{
  "n_layer": 21,
  "d_model": 128,
  "n_head": 4,
  "n_kv_head": 4,
  "head_dim": 32,
  "d_mlp": 512,
  "vocab_size": 8192,
  "activation": "gelu",
  "norm": "layernorm",
  "norm_place": "pre",
  "norm_eps": 1e-06,
  "positions": "rope",
  "rope_base": 7580.0,
  "rope_fraction": 0.25,
  "qk_norm": false,
  "attn_scale": 0.177,
  "bias": "all",
  "tie_embeddings": false,
  "parallel_block": true,
  "init": "uniform",
  "init_std_qkv": 0.0532,
  "init_std_o": 0.0532,
  "init_std_up": 0.0532,
  "init_std_down": 0.0266,
  "optimizer": "soap_variant",
  "lr": 0.00385,
  "lr_mult_o": 0.996,
  "beta1": 0.95,
  "beta2": 0.99,
  "lr_head": 0.00954,
  "grad_clip": 1.0,
  "warmup_steps": 200,
  "schedule": "wsd",
  "decay_fraction": 0.777,
  "decay_shape": "linear",
  "final_lr_fraction": 0.05,
  "batch_tokens": 65536,
  "seq_len": 256,
  "doc_mask": true,
  "train_tokens": 339300000,
  "steps": 5178,
  "dataset": "wikipedia_en"
}
Each number is 500 + 25 x the weight over its row's rms, rounded and kept within 0 to 999. Layers, rows and columns count from 0. Numbers have three digits each. The size before them is the row's rms in percent of the matrix's.

# up: layer 14 MLP up, 512x128, rms 0.151, rows 339-349, columns 0-127
# down: layer 14 MLP down (transposed), 512x128, rms 0.15, rows 339-348, columns 0-127
up339 102:514505512506501527496498493528495483468473504516514553489476503483510460474530497481510471496487504538507467476444560504539468518484531501519534490491485520522484543459517514466468512509514525487436480495454543514501536493496489480469486474503493485536478506439484444510469486556519506543532467489509508452478476516481490523503509504492484504497483456490515499552506489510512468507502
down339 111:510516481503492512523522519516425508472485479533498531504527502558507505536538546492489485488532491532547499529530558507486499505538477552506499500501476489505496494518456534537513500509538530501490495497473487482514441515471527523514500508521551498462497508513508484463476534499527455485493471519494511462516512518508492507463505480518480502450453503513508540489514515521502543473474
up340 100:529520487514495475526488539511515521491546482518502530473481506468534525469514523480499507556492532495489480506501505531482492471507512535498471508514501527536492471476455510514469458479441540503494519505508492448534489522511491503514481517473516486534486505507465511489507465503556513486537503428520498542491486481463467486502520552500477477501532483503527509521473485480500539442536
down340 104:514532469527489527507505521494432484459502489458475438488477524507427534538509497530481492441487494537487484499505486531431512503494517468537524529475528511474526526512529514509509498506513517486513517460506516505480489501500496509500551507491497503532500506532516480460461489521463495510512511482542520492494494519514510475464507523490528538519514519462494490520451483524534529517483
up341 098:476544474467496496483475512528496473537525489469554514531513459513496498493539491501444489528460509541487490494485469481486506466514490487495483494463477492541482481539488452513505509490449549506528502507500493499484482471448503523519487490488509476510474493514494517477509500489516476511487479526475525477505525532459550491524535528486426504544545485466473493545478491485507482500522
down341 101:471452505481467527495506472486469481496473554480472516485482552482491547507476493506546518463468500498520547488514519494556506533489474490482493500503493515469520523496546510515487460504541475468482510491492476532533490516498533449507531480494508511477487477485511449496470481537463468534501511486503488523499449469509490489496459532524543514491516522520534489458473503518531537493490
up342 090:503488462490492514498516529504496490502502516466493523467494522471499486476549525483489513481482509496492530495498551551501514502512526493524484434458526528460522529494566523501467482512481514462478528490533491488524541522476511506583485488488502489512480514481515483482520472548455507491504492524457487549504495515458503530496479555505445504498508469500518494491495485539503528512507
down342 096:512514482479483450509484433477455530477493478520511503536501482534442547518513503453492474475533482514501519509487520508468510469501461485511484506554492472530493515524482456500502493523550486508513462497498490517525512536520491480464481488477513469458491512468531545514495500508510514522479478476508483478493484483514522491487463543493517441480532492460489497487513484469461455471492
up343 105:520485528540496479495501476488488517509512489514477509476527480522482511484493481529532487496489488466477497523459493547481499447515539507468537464521525490496489520501517502530460452507540485504509505548455466502458487471521513530482511516507524503568521526460468476474494461468502523481511475540481457515483506494455528493472494502505553509506497516456520482503520492456473547528489
down343 108:531493532433501485495485492525484512477515511474493545501478484501504475486487464454498479515533527514517538472484489467496545532519511508540506536494473496486487480515517520496491503515455515488489540478487551494551529503533510449490485479490491450493550500453483546492504502494546469492533527468524530506473468494483454503507482490508503513474511537499491473484480516501565518471507
up344 111:489464511474490532522478493488537486499504498491545492484518475494500492508481454504481532520504527511536512494458490486482518536469501518468515510514512562494512532501501519508493482550546536514491447507513510565543465480514542510472503512497474515519484507480501526505470471549473499480493458509508512489530544507488508472511491463507526493541560523512518520521503468507473516444544
down344 110:472540485484504484484495502459488506486516458485518459477493523483510466537465513457496543480483493501497487468512492521542487481490487566470530540506487510479551510498478514512528495534546500516508546497506521442506504503445528446517516478490523512527477514486514519501459519491548499553496510501517511477505505498468489531501512466518490551491504505511472473479513507474490479542448
up345 109:518508475482499479533476504496519473486489541473502507522534485458529509500504504534518490483495493479494497495523475520486536549518479498467453504489510489473536500494523495507469507552524509498520525522502485522496565511488495460519533498490514486471470487479495444505501482529506538484556451472490484503463467479549491497533506486544486447522471524519474474521506478547463532541525
down345 101:494506472508520465494462469445455466462492479484532512514532498499523493507557473507513519527533516523505493514471550465461492513509492476528486479460510500472491526526472481512528482481516483486523521521512497476490524446523484496529502502489524542509496498553518505547492507484471522501533472508506499470483512459439496470501491483473501460518500515457455481536492527480535516454508
up346 106:517551446496462509515496492497557521522480492567497474498509510467524538502487494547530491526479481499511534505453519495524504525470529538468502467507484467500475488494474520527548506519478488477467507507502507516517499478495510514529486488503535534546529497515527477543522500470468476499485509509538462490496528512447504517501495497482529443477500453505522494531464511464527522505524
down346 115:454502490476502496477519494459503485521504501562484542513454527485466522516516515496520465476493490477508449477501510509519485470510504451491492495483452469519543502500535491450494514502518495525467513457511549500489575510500524512503450513468521499527508459474508496513491492481487533500486497496532490472516516500509534496464513467523514517506511542530496521453513561526527500505534
up347 105:496472522507488538518498497513532461530514515510525506511469508516450529482496515519497465482450521443493533537515489502511481520474541505501421477506481505509533504515493459474538506496505529470490466508474446506481492517501455528522526439524462476542537473497483493492528525504471515495512526482466490493512468470508512509483537523500505465477513519480556490495518522510474515481504
down347 088:496479529497484510456463512487497512496478510493491507469492452512544485490503502520523521462544499486497528528533470508503539454499516482514503481467499500475518542514481471527533482523538527542458543523519472491500488471505510455522524523468510497489465503491515490473461474493507501508495494472532517435451511458515517492482517483462499525469505491496521582492507454471512472483500
up348 101:529510534475485483526485490539474506510494492494508438482467480482515507517507512503494504505474489502461500530476536508535526461521526494483547490498522523496508507494517498577463497500536496477494535500507496469493504519480497509510506507513459506541537475471504452515484469461531506487476518475515545571498546557539444507487525492501466519496518470532514491479499461495469508512506
down348 097:536510481512524501489530544514478475477501510515497523506468515522503475513478528478525482521493505552515505511516506518505495486525519507451492498475494515460473498513484509487477506536488505497416453527525526520455453485502478511482490502530460458498510501504466508527486528489511520528517506488477473506574524499430544496502469515510508518509498519546489481488510536518555492543477
up349 102:490471506511465538526463496505501484482526476522487498450506559501508515509542456457467538524494473562521441471489505438499528490510480507514477547477512506500475508569496491474472478555483490509501441524516495511482527482507545536504499515521508520510506505519487515510508488506516537509484483497493461482513536510486515509487500528513483486493554498527477521516521481475469489481498